Weights of a small transformer language model.
Size: 5 heads of 32 (1 for keys and values), MLP 640 squared ReLU, 4.42M parameters.
Architecture: embeddings untied during training, normalized queries and keys, local attention windows, value residuals.
Each number is 128 + 32 x the weight over its row's rms, rounded and kept within 0 to 255. Layers, rows and columns count from 0. The size above them is the row's rms in percent of the matrix's.

# layer 4 MLP up, 640x160, rms 0.0493, rows 526-568, columns 80-159
size [ 94  95  96 108 106  94 102  93  97 103  91  99  98  99 106 100 102  99 119  95 105 109  91  98  97 105  97 112  95  95  95  97 109  92  99 109 107 104  85 108  91  83 106]
[[140 100  77  97  87 118 134 168 154 137  98  71 141 160  69  75 153  77 145 100 186 180  92 149 115 138  64 181  92 122 126 187 100 138 162 174 106 155 155  61 126 147 115 144 146 154 141 131 163 119 203 102 125 134 163 135 105 131 131 159 122 126  97 105 176  83 156  94 172  87  97 169 156 156 115  76 107  95 162 159]
 [114 125 151 149 143 143 146 104 150 175  66 166 129 137  96 179 154  62  72 141 139 180 143 119 131 120 177  89 180 127 126 186  93 120 100  69 184  88 178 189 113  77 147 133 125 119  99 129 147 132  91 151 105  79 104 148 151 136 116 136 108 117 115 157 154 151 168 122 137 141 151 175  93 140 169  96 107 107 146 103]
 [152 128 159 100 199 180 162 123 124 190 127 155 142  85  94 104 118 143 182 159 167  98 113 154 110 141 152 149 114 109 151  90 139 126 135 145 143 151 128 113 110 152  76  90 115 143  86 152 171 126 183 102  82 120 146 167  88  85 132 114 105  91  78  83 204 143 144 120 128 147 134 123 200 206 201 161 162 161 132 128]
 [115 175 143  92 178 127 162  99 122 154 175 164 143 133 129 119 163 120 148  89 175 171 116 141 105  98  77 108 123  80 102 172  72 162 161 153  68 154  96 137 159 132 136  67 170 188 120 110 125 156 173  93 170  66  98 115 112 146 145 162  89 141 115  75 128 186  73 132  98  86 135 160 124  71 153 118 106 141 123  68]
 [ 78 116 137 141 180  72 103 107 160 114 108  94 150 124 172 162  52 189 100 115 122 103 135 104 127 127 134 166 128 129  72  85 141 126 162 152 182 114 149 126 137 104 147  79 146 172 110 138 149 157  74 156 163  90 152 162 122 164 193  98 109  94 110 143 219 122  91 153 136 148  65  87 160 146 203  85 139 146 155 196]
 [180  77 146 125 196 101 164 160 109  85 113 152 185 144 137 188  50 154 155 226 104 126 122 133 143  95  92 124 136  89 129 109 149 142 140  87 119  62 129 128 114 162 106 122  80 113 135 203 140 101 149 168 146 168 112  62 173 153 110 138 125 121 122 157 157 104  99 155 148 137 153 134 120  75 168 130 125 173  54 126]
 [ 99 138 145 125 109 198 175 106 122 142 124 127 162 167 185 129  86 158  82 143 108 134 152  99 146 135  97 123 116 123  95 160 125 107 154 170 174  75 158  94 118  88 134 108 101 151 144 137 162  74 125 160 123 106 147 135 162 181 160 154 146  84 136  73 178 149  96 164 133 136 135 165 213  79 153 152 111 148  91  86]
 [ 93 104 126 179 159 116  88 170 164 135 184 138 158 178 181 135  97 100 148 134  93  87 101 115  74  66 148 169 103 132 112  76 136 145 134 143 126 109  89 156 104 122 146  81 140 116  81  99 132 132 127 119 142 115 146  84 120 150 152 114  57 134 120 140 145 106 109 140 154  85 102  33 109 181 130 124 124 148 177 170]
 [151 109 108  96 147 146 121 162 183 120  89 140 114 158 156 159  93 156 123 128 141 134 169  66  99  72 166 141  85 100 101 123 139 118  69  95  93 106 149 192 172 123  93 144 123 154 146 131 114 123 133  82 128 116 149  84 181 160 150 139 153 144  89 124  95 165  51  48 194 116 153 101 154 143 105 160  84 106 148  90]
 [162 127 183 125 123 128 121  98 158 152 182  99 119 125 153 142 127 127 131 154 124 132 146 118  97  47  88 101  96  72 148 146 130 136 103 155  86 127 139  79 130 149 128  43  90 147 144  70 100  57 127 142 150  81 104 143 136 135 179 194 124 121  81 104 176 181 105 106 146  99 163 135 127 120 152 149 159 164 135 124]
 [159 109  88  80 175 151 136 124 140 146  88 120  84 174 165 155 100 162 131 149 137 185  97  97 107 146 160 157 118 145 100  73 144 121 153 125 202  71 222 215 155  55  89 139  90 119 142 147 148 117 147  92 126 212 131  81 148 147 108 160  77 134  94 106 144 169  93 130 119 125  96  88 182 183 120 103  90 149 128 132]
 [ 78 142 118  92 124 105 191 196 165 173 135 118 158 152 109 129 108 163 111 142 132  94 129 138 138 174 160  84 123 147  94 188 104 136 158 144 131 134 144 127 121 102 124 114 191 181 117  78 146 124 122  89  78  71 170 182 105 129 132  85 123 112 108  92 157 122 151 109 161  93 103 129 120 159 119  71 152 183 131 158]
 [ 86 195  74 169 137  53 145 115 117 169  66 174 119 127 131 117 145  79 121 164  93 125  68 140 104  71 169 111 121 139 114 169  81  99 145 107 108 142  98 130 125 104 151 170 131 169 176 125 177 116 120 128 122  72 167 190 110 190 113 134 141 101 154  93 141 137 142  77 204 143 141  82 211 127 110 135 136  90 142 154]
 [ 66  72 103 158  71  99 149 123 155  94 138 119 137 157  87 112 130 115 141 172  95  99 139 135 139  72 121 152  95 146 103 119 100 171 105 170  88 103 120  89 160 166 106  87 120 124 116 140 102 164 173  91  80 190 184 113 157 102 158  84  73 118 167 116 119 144  88  86 148 186 107  67 120 159 154  97  62 143 112 154]
 [ 99 169 111  50 163  88  63 113 132 116 112 131 151 111 163 191 138  82 152 146 136 121 148  98 100 124 159 101 158 119 101 121  90 143  68 149  90 157 134  77  74 143  88  83 187 105 134  97  93 169 174  93  85 125  97 122 117  98  86 166  72 145 143 118  91  89  96 101 191  80 142 138 115 173 124 183 102 104 160 181]
 [113  91 115  99 124 121  85 124 110 101  77 101 162  78 136 129  92 177 100  96  90  89 155 127 183 179  97 132 165 118 130 196 113  80 173  53 151 109 129 107  88 118 117  89 110 173 174 111 111 106 107 144  98 142 147 129  91 193 150 167 145 143  97 123 139  91  48 108  98 124  92 107 117 134 168 135 175 106 133 129]
 [134  95 205 167 140 156 148 139 142 151 170 104 124  84 183 134  68 114 173 112 172 116 133 129 146 169  66 113  77 174  72 144  92 120 140 178 138 121 189 101 115  81 109  80 110  94 166 132  94 137 128 128 132 166 137  84 169 158 113 111  89 128 113 119 119 101 169 181 179 119 101  97 119 145 108 121 106  83  97 101]
 [ 55 133  72 128 123  90  83 100  88 113  39 136 109 113 151 136 161 116 127 157 163 138  65 122  94 139 135 139 200 146 135 142  68 170  78 124  84  91 107 150 102 137 142  86 130 155 147 113  94 120 145 186 152  96 146 138 149 114 172 146 154 144  86 167 131 142  83 155 144 103  88 100 115 128 142 113 184 131 167 117]
 [ 75 148  45 112 131 126 109 157 106 159 151 159 131 174 115 149 104 112  80 141 126 156 116 103 118 126 152 110  92  59  96 132 124 111 118 101 123 113 156 167 121 163 122 187  73 116 109 139 162 166 130 174  85 183 151 103  57 156 173 131  96 193 170 133 123 140 169 179 171 169 182  99 132 131 125 129  91 153 123  71]
 [104 111 104 149 111 134 134 134 104 105 109 188 118 172  48 151 124 136 130 130 163 104 149 154  85  67  85  82 133  96  98 158  99  91 103  70 140 132 163 144 126 107 104 119 137 185 115 194 147 169 142  67  96 134 134 143 124 115 136 108 102 102 185  98 104 126 197 127 159 141 130 179 124 185 153 132  75 175 161 109]
 [129 163  95 127 150 115 118 117 114  91 153 113 108 100 122 146  89  92 127 117 102 143 134 160 160 137  66  96  99 124  61 102 227 155 124 132 151 126 182 123 129 143  49 152 135  48  90 164 141 108 155  98 111 139 124 140 127 157 107 108 114  93 172 184 126 106 101 145 156  89 124  73 201 146 171 100 104 200 149  97]
 [109 160 158  87 171  89 111 175 130 162 132 148  97 117 143 112 153 123 119 164 135  87 116 121 143 160 118  40 132  94 104  83 178 154  88 155 103 143 114 171  73 123 157 155  77 126 139  97 150 119 111  89 134 110 180 111 116  88 129 108  89  94 189 111 125 106 110 137 139 173 130  81  83 134 147 112 166 128 136  79]
 [ 75 102 105 166 146 157  69 141 130 122  51 139 155 176 192 156 142 125 106 132 132 136 112 131  68 105  72 130 109  89  90 136 126  97 109 108 100 108 144  69 109 163 108 149 118 125 122 122 202 106 100 178 140  75 126  71 138 181 167 183 121  56 181 145 121 154 193 119 187 141 121 140 142 108 143 136  89 157 128 191]
 [169 120 141 155 133  89  90 154 144 104  79 110 119 104 104 148  75  57 115 129 107 132 117  74  90 161 166 214 143 143  82 118 144 172 198  79 134  87 168 169 104 113 149 143 131 109 164 150 137  98 104 102 146 117 161 177 136 153 152 116  79 116 170 141 143 162  57 126 155 161 114  49 157 139 120  63 138 114 174 155]
 [133 150 138  99 106 104 158  78 122 105 106 133 157 115 146 129 148  93 101 153 175 127  43 120 148 118 118 192  69 115  92 149  85 145  94 120 176 106 152 116 116 138  70 144 160 178 118  65  80 166 102  57 104  68 173 145 159 170 154 114 151 152 181 133 148  99  67 116 122 104 129  76 120  72 106 134 151 171  93 133]
 [ 65 129  48 128 169  74 139 179 121 135 111 103 168 113 177 161 192 182  57 132 158 107  72 170  66 129 121 121 158 134 111 199  71 102 101 125 115 104 129 141  89 146  84 102 161 160 134 128 118 158 171 149 130 120  92 115 111 139 145 142 145 179 153 151 102 134 154 158 133 177 153  99 133 136 172  82 105 166 139 110]
 [ 99 142 163 141 118 194 122 124  85 134  92 150 120 163 139 142  93  47 100 123 106  85  95 126 128 126 119 128 115 113 117  95 131 170 135 103 114 145 106 182 112  70 151 111 119 164 109 121 118 106 117 115 173 134 155 161 129 138  85 146 141 112 108  91 134 102  61 118 184 120 146  49 203 205 112 134 180  61 143 146]
 [156 140 108  72  98 131  62 128 101 127 115  84 145 192 101 108  88 137 159 125 177 133 159 108 125  50  84 147  74 105 119 167 173 144 150 175 156 111 127 190 127 164 142 129  83 149 133 120  95 188 136 124 174 108  96 131 132 117 190 169  90 131  73 111 176 102 109 176 168 125 159 176 181 122 161  73  84 152  69  97]
 [112 138 130 116 154 123  96 129 156 148 124 126 109 169 126 125 156 104 187 181 170 149  85 144  66  66 139 142 163 150  78 157 115 105 159 113 171 124 128 105  97  72 157 161  86  94 102 121  75  84 109  93 103  83 102 147  85 125 136 168  99 173 180 130 121 158  68 114 164 186  31 152 169 134 171 141  43  80 136 155]
 [132 160 155 102 206 116 125 115 158 110 168 158  93 155 148  81 106 128 166 133 149 181  80 103 179 104 190 146  76 197 175 147 132 143 131 118 104 142 110  70 143  88 155  76 155 148  81 125  87 121 161  79 100 103 155 155 127 148  88  98  91 105 136 139 168 139 145 104 106  99  99 121 125 107 124  99 153 124 150 172]
 [ 95 166 152 170  97  80  93 143  95  99 166 112 107 174 103 129 114 183 152 127 124 153 134 126 100 133  81 102  89 106 146 107 130 142 136 135 117  58 114 145 166 120 120 105  87 105 114 137 126 122  71 104 140  91 155 120 147 138 202 157  72 159 175 105  98 200  89 161 106 135 176 109 100  66 146 160 142  88  93 102]
 [166 126 104 149 123 103 120 135 107 167 174 120 171 105 156 117 106 149  73 147  90 123  76  68  84 158 132 129 129 104 130 150 152 159  80  97  84 142 143 205  89  88 160 141 199 171 143 123 180 126 137 154 130  75 113 165 133  78 159  83 161 108 152 118 102 161  93 100 134  89 126 147 202 110 151 138  81 144 162 165]
 [ 89  85 162 103 132 136  78  84  80 143 139 120 125  87  93 141 135  84 159 150  90 145 122 140 127 152 156 117 181 115 170  87  81 127  98 124 117 119 187 104 139 140 130  80 108  81  70 165  88  96 110 152 127  96  56  88 132 104 151 122  90  98 107  87 133 128 158  97 180 162 143 165  87 125 168 136 132 161 136 127]
 [105  84  78 108 108 104 138 172 172 179 117 151 159 144 115 150  73  62 141 121 131 138 124  97 175 186 147 144 125 177 110 100 101 102  91  86 126 167 151 150 156 150  68 167 112  92 125 154 113 152 154 107 146 156 145 148 118 103  83 116 144 159 197 104  83 140  96 132  96 147  90  80 122 128 152 140 165  88 109 146]
 [141 123  93 153 127 149  94 124 144 173 159 130  60  82  78 101 147 118  87 173 126 162 116 154 125  68 126 121 147 109 125 179 159  92 114 161  76 115 176 150 113  82 127  71 148  66  97 142 106  54 145 130 103 142 158 150 165 143 107  76 115 147 125 129 134 124 149 123 123 114 165 149 113 158 102 102 146  72 141  82]
 [137 198 168 191 160 194 135 184  99 172 105 155 142 122 127 123 122 166  79  80 123 170  68 137  72  86 110 107 103 125 103 190 184 172 122 135 115 109  99 178 160 137 108 114 119 138 182  97  71  83 145 151 113 100  89 151 111 101  91 125 155 116 108 115 183 140 105 133 121 123  89  86 115  63 190 149  59 128 111 152]
 [152  84  73 149 197 183 124 146 105 145 142 111  82 148  91 146  89  99 132 169 132 184 164 113 146  83  69 118 154 149 168  61 168 148  85  57 104  75 232 113 138 110  84 132 177 130 149 199 133 102 108 146 106 140 115 129 156 141 101  91  87 163 129 120  96 111 156  84 195 144 141 106 139 176 140  97 150  95 139  83]
 [124 117 140 113 177 144  83  86  79 141 101 132 170 150 131 161 145 124 103 126 133  74  94 170 167 163 157  93 102 170  97  88 131  85 136 129 116 110 102 108 117 162 123  86  79 137  84 167 162 196  77 163 100 170 152  85 136 112 195 110  52 167  94 115 129 139 157 136 116 103 160  91 158 110  77 123 148 186 121 126]
 [105 150 115 141 143 173  98 114 110 149  87 163 165 154 117 151 125 173 124 106 168  93 113 112  77 114  89  93 119 169 103 137 126 112 131 129  68 126 149 112  97  99 144 153 130  80 115 159 136 145  61 181 134  82 174 150 118 137 161 106 157 110 178 115  78  85 122 162 120 163 167  45 173 117 172 118  93 114 129 144]
 [166 112 174 123 105 114 103 120 112 171 113 150 115 138 150 162 123  83 137 107 181 102 127 114 191  51 111 152  90 101 121 119  81 161  68 103  82  56 169 103 138 106 172 166 175 122 176 102 147 116  92 173 140 140 102 157 132 116 105 163  88 152  91 109 162 157 106 109 108 165 165 189  93 106 137 101 104 133 156 135]
 [170 114 176 141 155 199 108 139 111 110 130 169 114 105 158 129 101 134 104 108 134 196 158 169 109  66 177 183 176 146 131 149 176 128  51 137  91  74 174 156 163  95 153 142 105 170 174 141 103 121 128 168 152 127 122 163 142 126 169 146  93 145  91 110 150  93  95 160 120 135 114 163 144 110 185 145 155  86 175 134]
 [101 109 127 108 132 172 154  85 102 130 136 181 159 118 115 123 107 148  94 134  75 139 127 126 103  78  88 144  97  95 169 162 182 100 125  96 155 156 125 155 143 131 126 154 132 154 160 214 148  70  79  95 144 139 155 138 105 141 114 114 183 162 173 105 124 158 137  95  67 159 149 109 140 155 133 145 136  74  76 100]
 [105 140 137 147 110 144 146  97  94  97 181  54 147 127 152 128  97 164 111 108 178 179 140 191 126 128 201  95  94 169 111 157 109 152  69 117  85 136 202 154 172  94 107 129 145 146 110  72  86 136 160  71 131 146 103 128 107 186 155 125 148 166  96  63 139  94 129  80 130 104 122 121 131  98  95  77  86 117  92  74]]
# layer 4 MLP down (transposed), 640x160, rms 0.0316, rows 526-567, columns 80-159
size [ 88 103 100 106 110  99 101  95  95 102  96 101  98 104 106 103  98  97 115  90 101 119  93 100 105  99  95 102 101  93  93 100 112  96 103 108 104 114  88 106  89  83]
[[107 114 128 150 123 117 143 106  79  83 160  90  88  82 164 145  91 139 110 112 146 137 153  68 143 143 137 148  95 165 157 152  89 139 167 132 132 116 113 126  89 105 145 175  87  88 154 109 186 123 114 139 123 161 104 158 137 174 161 121  83 171  96 143 162 122  94 129  92 148 125 108 119  85 112 146 138 146 140 106]
 [155 121 129 170  69 167 152 125 105 150  74 144 150  95 103  84 138  84  83 198 110 151  94 122 171 166 122  72 164 176 174 122  43 151 116 116 154 161 118 160 145  55 134 119 116 152 109  91 141  48 126 104 152 150 103 203 119 108 124 131 101  92 103 137 110 162 169 148 154 101 132 100 103 106 112 125 141 151 130 148]
 [101 113 184 168 171 137 144 151  91 159 114 112 157 143 162 116 125 135 146 159  88 128 155 161 201 167 119 103  92 155 168 116 100 155 129 118 126 123  90 110 188 105 110 129 156 140 108 136 126 110 104 110 140  65 113 136 140 124 116 119 123  58 131 142 143 134 125 145 153  84  82 139 107  98  73 185 154 141 149 149]
 [113 183 163 126 133 129 115 134 160  87 131 107 145  83 134  82 111 125  95  92 135 126 162  95 107 110  99  87 185 169  96 158 112 111 151 103  99  73  96 127 179 153  63 132 141 144 109 124  99  98 102 120  27 161 205 121 114 116 121  95 129 124 163 172 103 171 170 152 154 178 141 124  94 152 155 145 130  71 115 126]
 [102  53 136 119 121 153  94 174 119  95 126 128 144 113 187 126 122 159 129 142  75  75  87 158 142 130 103 158  96 103 146  81 150  87 126 142 151 120 138  92 103 200 178  78  74 177  96 130 196 140 119 162 160 152 149  99 134 172 107  87 100 134 166  97 179 151 131 121 175 184  36 171 102 100 161 139 131 132 170 144]
 [ 74  79 109 131 118  94 191 169 108  54  81 103 159 131 129 103 176 132 102 151 111 146 169  95 167 120  57  97 140 147 151 114  72  97  98 141 116 139 104 135  85 177  95 208 117 151  86 174 150  86  93 161 121 136  66 125 113 105  77 100 122  94 152 112 126 110 149 139 163 114 132  90 119 108 132 210 118 143 146 106]
 [122 142 147 135 106 157 113 142 136  70 141  97 133 216 125 121 120 101 137  54  70 159  84 136 113 137 106 116 129  62 118 166 109 121 144 159 140 100 157 111 144 162 122 100 114 143 111 148 114 136 161 149 143 127  78 114 152 139  90 171 124 142 144 151  84 212 149 126  89 169 159 160 137  77 120 125  64 136 144 158]
 [ 44 138 110  76 115 115 195 194 114 101 126 124 122 116 164 162 104 174 171  91 129 177 185 162 127 124  91 134  85 138 115 115 123  83 112 119  54 110 171 111 122 148 165 133 128 171 167 174  87 128 111 150 104  94  90 169 176 151 108 167 129 139 168 159 133 115 127 161 159 173  99  94  51 111 174 105 118 172 163 121]
 [130 161 109 145 105 180 154 107  82  81 157 179 105 124 114 131 148 164 140  65 120 118 136 103  82 121 115 172 173 212 139 104 168  86 146 151 127 120  58 140  96 143 161  81 150  48  97 104 102 127 104 120  61 124 187 168 177 138 113 109 103 132 111 198  51 142  98 136 114 132 109 148 102 110 100 182 136 106 118 132]
 [112 132 156 121  69 149 163 146 103  72  81 136  88  81 165  98 159 119 135 107 133 137 185 205  74 128 148 147 171 117 118 117 128 191  93  95 122 115 144 116 175 124 100  70 132 128 152 149 104 130 144 126  65 136 144  82 145  95 128 129 105 123 146 165 187  97 143 157 127 130 170  95  94 108 123 134 162 167 135 122]
 [171 142 119 121  72 156  98 150 169 105 115 170  51 140  79 101 115 167 154  64 156 163 189 133  81 133 118 165 115 147  98 174 121 130 141 124 127 165  85  87 126 111 161  81 105 101 137  75 120  68 108 133  87 124 128  92 110 104 106 112 100  95 131 104  83 104 104  96 143 162 131 147 109 129  99 123 140 135 131  82]
 [110  82 137 188 157 165  86 159 107 116  98  47 109 122 130 114 129 103  92 158  72 133 103 127 112 113 166 103 139 160 137 129 114 164  76 188 141  90 121  92 157  81 106 153 127 115 182 113 186 165 141 144  79 155  93 125 149  93 155 172  97 140  71 181 187 138 118 137 165  64 108 141 131  95 119 140  48 139  91 142]
 [156  98  72  81 115 124 155  85 122 119 185  70 119 200 167 126 124 124 131 142  47 168 110  81 149 124 212 130 109 115 134 177 132 134 122 158  97 142 135 154 122  70 130 102 161 130 149 100 115  98 180 136 129 121 132 114 150 136 103 157 131 122  92  99 113 202 137 117 167 114 143 123 151 116  91  49 141 120 108 132]
 [ 65 107 123 137 146  99 175 140 102 129 142 141 108 118 194 140 119 176 122 100 140 133 183 159 164 100 113 144 107 147 153 126 125 146 126 145  80  65 122 120 132  82 154  96 152  80 155 105 172 154 114 142  70 116 134 168 175 194 141 152 149 152 141 135 127 147  89 179  96 142  66 102 111 100 127 142 129 151 148 111]
 [152  93 113  80 127 134  98 107 120 130 150  92  94 155  85 153 138  95 132 114 117 139 159 147 164 138 145 139 153 151 143 143 152  83  86 112 168 114 117 130 160 112  90 159 102  73 100 162 127 128 112  87 120 131  69 144 130  68 144 194 123  89 149  73 131 211 162 170 156 118 121 102 136 104 147  67 138 106 149 100]
 [155 131 143 135 124 110  88 116 145 125  47  85 105 160 125 111 136 147  94  72 129 116 147  68 149 140 133 136 137 146  85 160  72 126 117 145 171 110 160 103  87  75 186 142  55 163 149 120 152 137 113 186 181 144 112 157 119 181 104 163 105 101 102 117  71  99 110 142 106 111 141 122 142  99 142  82 190 112  88 125]
 [127 204  19 142 150  87 103 125 139 120 129 160 109 150 115 110 169 136 161 115 150 145 138 125 121  86  94  67 175 120 160 129 133  91 143  92 106 113 104  93 169 120 102 160 130 111 176  84  53 176 108 163  76  93  71 171 166 128 128 101  93 160  41 121 134  78 141 228 119  95 132 116 142 123  97 103 106 158 178  96]
 [115 107  98 135 124 114 182 153 104 126 105 143 123  98 154 112 140 142  97 138 143  63  85 143 117  94 145 113  41 121 134 157 101 129 144 193 120 106 136  90 166 104 160 199 154 150 165  81 167 113  63 211  78 139 136 155  83 132 138 118 132 161 125 138 135 106  78 121 135 129  76 131 108 119  60 159 146 116 119 102]
 [122 130 196 126  93 106  87 128 161 148 129 122 164  96 197 107  64 162  83 102  93 146  67  99 156 171 121 112 108  99 152  63 130 154 149 136 145 127 159  76 157 129 144 116 111 101  88 155 120 131 164 144  78 164 136 134 105 153 108 137 125 103 114 134 181 144 197 118 131 118 114 107 115 116  45 166  95 171 159 175]
 [156 135 177 139 112 109 132 154 136 168 163 133  25 170 132 102  72 133  88 121 144 135 117 152 136 125 168  63  84 113 140 115 147 162 134 119 134 154  72 200 141 105 110  95 176 109 118 129 123 158 105 123 133 208  53 132 141 126 107 136 154 129 110 125 141 118 141 131 103 133 167 126 119 180  66 155 145  93  75 135]
 [127 185 148 117 140 115 193 206 149 123 119 164 161 148 135 161 103 168 106 147 149 148 146 152 109 130  66 135 104 127  56 118  87 137 176  71 109 114 118 150 153 168 129 139  93 144  49  57 156 138 102  98 151 133  80 119 121 168 163  97 153  95  87 132 119 106 122 139 150 134 204 150 150 173 131 116 141 184 176 119]
 [128 131 142 120 142 117  81 179 101 208 145 158 154 151 160 142 146 160  73 165 120 145 149 135 107 183 119  96 146 129 153  98 120 106 124  67  90 122  76 179 133 131  89 186 115 115 150  92 192 155  83  50 141 107 128 171 118  53  77 138 146  96 188  96  97 151 122  71 136 151 128  87  68 130 112 111 138 100 104 149]
 [134  83 133 147  80  94 157 175 111 147 119 129 106 158 163  80 111 135 137 143 105 102 142 129 159 138 146 148  97  85 149  94  59 131  85 180  65 159 111 169 145 132 160 113 114 150 126 148 112  92 132 194 119  55 105 207 121 164 153  28 131  73 140 143  83 133 143 100 153 136  95  97 165 124 149 119 120  87 161 146]
 [156  75 108  90 101 114 139 126 128 111 159 103  67 174 174 106  89 135 100  71  97 142 118  80 136 131 147 173 138 136  53 108 160  61 218 125 133 144 184  93  95 127 189 142 101  96 168 160 131  80 106 104 158 192 112  88 107 137 155 149  99 150 122 115 133 147 121 186 168 173 148 121 124 120 128 111 177 140 119 141]
 [150 118  72  84 129 115 184 109 132 143 160 156 141 137 161 169 169  81  76 107 123 144  98 160 146 124 186 151 108 111 137 118 141 184  97 125 127 114 168 162 191 122 121  88 119  74  81  62 161 126 173 109 121  94  92 110 181 138  96 171 121 133 191 126 140 121  93 121 161  96  76 128  94 132 113 136 134  64 122 115]
 [ 95 125 175 144 108  64 152 134 107 120 151 169 140 172 108 128 119 111 105  84 120 121 102 139 103  90 134  77 167 120  65 106 117 100 118 147 136 131 117 134 106  64 106 118 100 166  96 116 160 141 111 140  82 130  85 198 143 103 137 137 116 150 119 147 191 157 146 159 173  90  72 131 157  45 158 116 124 106 181  98]
 [169 126  49 109  90 134 104 135 102 100 167 172 156 126 201 118 138 126  92 154  73 179 149  61 106 134 128 141  97 150 170 155 145 123 107 103 110 130  73 106 163 153 133 137 171 156 119 141 173  76 160 146 131 109 130  48 164 152  94 183  90 120 113 157  93 108 156  84 141 164 133 173  83 130  84 165 181 139 149 142]
 [144 115 114  89  83 152 125  91 132 136 105 145  52 151 114  40  97  79 121  82 162 124 200 118 130 102 102 140 119 107 103 170 156 115 115 148 139 153 156 154 182  95 176 132 105 147 139  85 115 116 107 112 103 210 145 121 132 136 129 124 125 174 161 111 179 127 148 138 147 105 110 154 164 104  91 159 105 161 113  96]
 [119  93  88 107 105  89  92 102 112 117 130 176  48 152 141  99 121 118 196  72 201  92 173 114  77 140 157 180 171 116 104 140 149 124 121 157 109 139 113 123 133 195 127 133 127 118 174 160  52  73 125 149 128 100 154 178 110 155 155 100 117 173 126  81  47 145  84 120 150 143 151 121  88 142 192 124 105 112 108 167]
 [117 108 157 111  95 141 142 159 118 153 113  94 110 160 136  78  95  55 154 108 101 148 161 154 113 117 180 119 143 196  60 127 149 154 160 143 123 104 140 112 173 147 111 161 121 119 118 157 112  90 214  80 140 204  71 172 124 114 148 119 113 114 141  92 132 153 106  75 126  57 130 151 156 145 130  97 126 131 100 173]
 [100 121  74 153 125 121 110 144 115 158 100 216 112 114  97 100  91  78 115  60  93 136 143 141 102 115 105 228 112  90 172 120 180 130 151 115 133 106 137 142 170 147 193 119  71 142 137 104 125 132 122 162  91 145 136 147 151 106 125 145 107 158 163 151 139 137 106 147 115 143 192 112  29 118 105 123 142 151 144 125]
 [153 183 158  80 161  86  57  92 155 132 172 122 114 158 161 101 179 192 123  89 151 110 129 138 108 116 144 124  97 135 130 150 139 108  97 176 101 139  98 138 101  74 143 102 186 123  97  94 112 111 102 103 135 148 162 142 118 177  93 101 108 180  81  68  90 173 119  82 116 146  83 118 166 132 140 157  79 130 148 152]
 [140  94 149 113 165 178  87 128 123  82 128  95 130 131 116  65 102 107 113 158 128 153  97 146 122 108  83 137 156 126 194  61 138 149 120  72 172 102 166  86 124 159  98 119 151 121 124 163 184 107  70 124  81 168  48 116 172  92  58 141  89  87 136 125 119 194 121 164 186 117 119 120 111 178 128 143 194 167 186 114]
 [112 111 175 111  97 109 122  92 125 135 190  71  84 130 117 132 128 105 154  54 109 164  97  86 108  93 142 115 188 194 112 171 179 129 100 159 100  90 167  78 103 151 118 108 140 158 162 100 115 126  95 145 104 114 115 136 186 119 137 191  78 124 174 117 118 112 157 135 203 147 117 102 111 115 183  77 124 147 140 160]
 [157  66 114 154 145 173 208 126 117 113 101  92 132 124 124  73  94  64 121 129 104 113 135 111 128 100 114 119 119 161 141 126 104 111 157 115 130  71  52 138 134 124  54 143 158 100 171 116 165 112 109 105 126 188  72  94 165  71  78 130 147  73 118 129 178 137 160 145 195 146 171 101  87 157 135 106 144 150 121 140]
 [186 127 105 107 121  82 102  63  76 106 163 153 107 153 128  87 167 147 165 112 132 154 124 128 138 121 131 108 138 120 100 131 119  87 130 154 102 124 119 146 141 190  84 113 194 157 145 152  82  89  75  82  89 132  78 133 168  80 181 151 109 107 137 126 133 188 133  71 142 105 179 128 148 122 135 148 162 128 168 114]
 [143 148 168 150 111  96 149 169 135 104 157 117 110 117  73 116 129 137  93 160 164 149 171  85 133  85 116 134 127 137 136 138 102 131 114 130 163 132 162 152  68 194  70 128 122 144  63  92 177 131 135 152 104 202  71  99 198 124  87 103 136  81 118 167 120 127 108  65 153 153 178 100  98 151 175 153 102 129 137 115]
 [100 168  96 118 110  50 142  84 125 144 130 154 145 150  66 140 119 115 175  50 137 167 153 173 138 122 116 114  97 156 114 162 103 139  98 103 107 112 132 145 171 115 128  84 133 120 146 152 139 148 187 127 130 142 147  91  65 177  85 147 139 165 141 155 179 219 101  99 132 168 111 122 142  85 158  81 102  97  85  55]
 [123 128  55 152 116 116 124 147 106 154 157 168  85 133 115 133 159 151 147  98 166 145 157 117  79 102  69 113 102 142 196 120 128 152  98  86  72 155 167 174 154 142 147 144 169 127 117 111 115 120 122 190 106 154  88 130 124  88 122 115 151 113  47  92 103  98 113 105 199  96 143 135 112 123  66 127 164 104 108 139]
 [131 160 152 149 193 134 166 104 118 117 155 117 111 108  71  51 100 153 147 113 158 141  71 168 132 106 112 145 176 126 197 165 109 146  97  99 185  61 145 112  99 138 182 125  91 115 158 118 168 122  92 157  85 118  84 185 127 170 153 106 113 130 167 180 115 137  46 158 103 132  97 149  62 138 118 126 132 156 146 101]
 [171 160  87 173  82 160  91  96 124  97  74 170  94 125 149 118 166 154 112  77 129 191 121 153  91 104 104 169 178 114 179 130 131 116 139 145 119 133  85 114 119 139 166 144 151 134 103 140  75 126  84 153 115 140 128 162 165 129  65  96 133 176 115 131  73 151 123 164 134 108 115 199 116 114 102 160 152 186 159 111]
 [105 145 137 117 114 202 196 115 132 130 157 125 127 232  99 126 143 140 134  80  92 139 104 114  88 144 124  84  70 119 100  76 197 152 208 140 123 102 137 171 161 121 169 141 129 157 121 111 115 149 131 177 116 116  88 184 141 119 106 168 179 111 160 107 124 123  88 136 133 165  99 152 114 129  95 100 144  94  90 114]]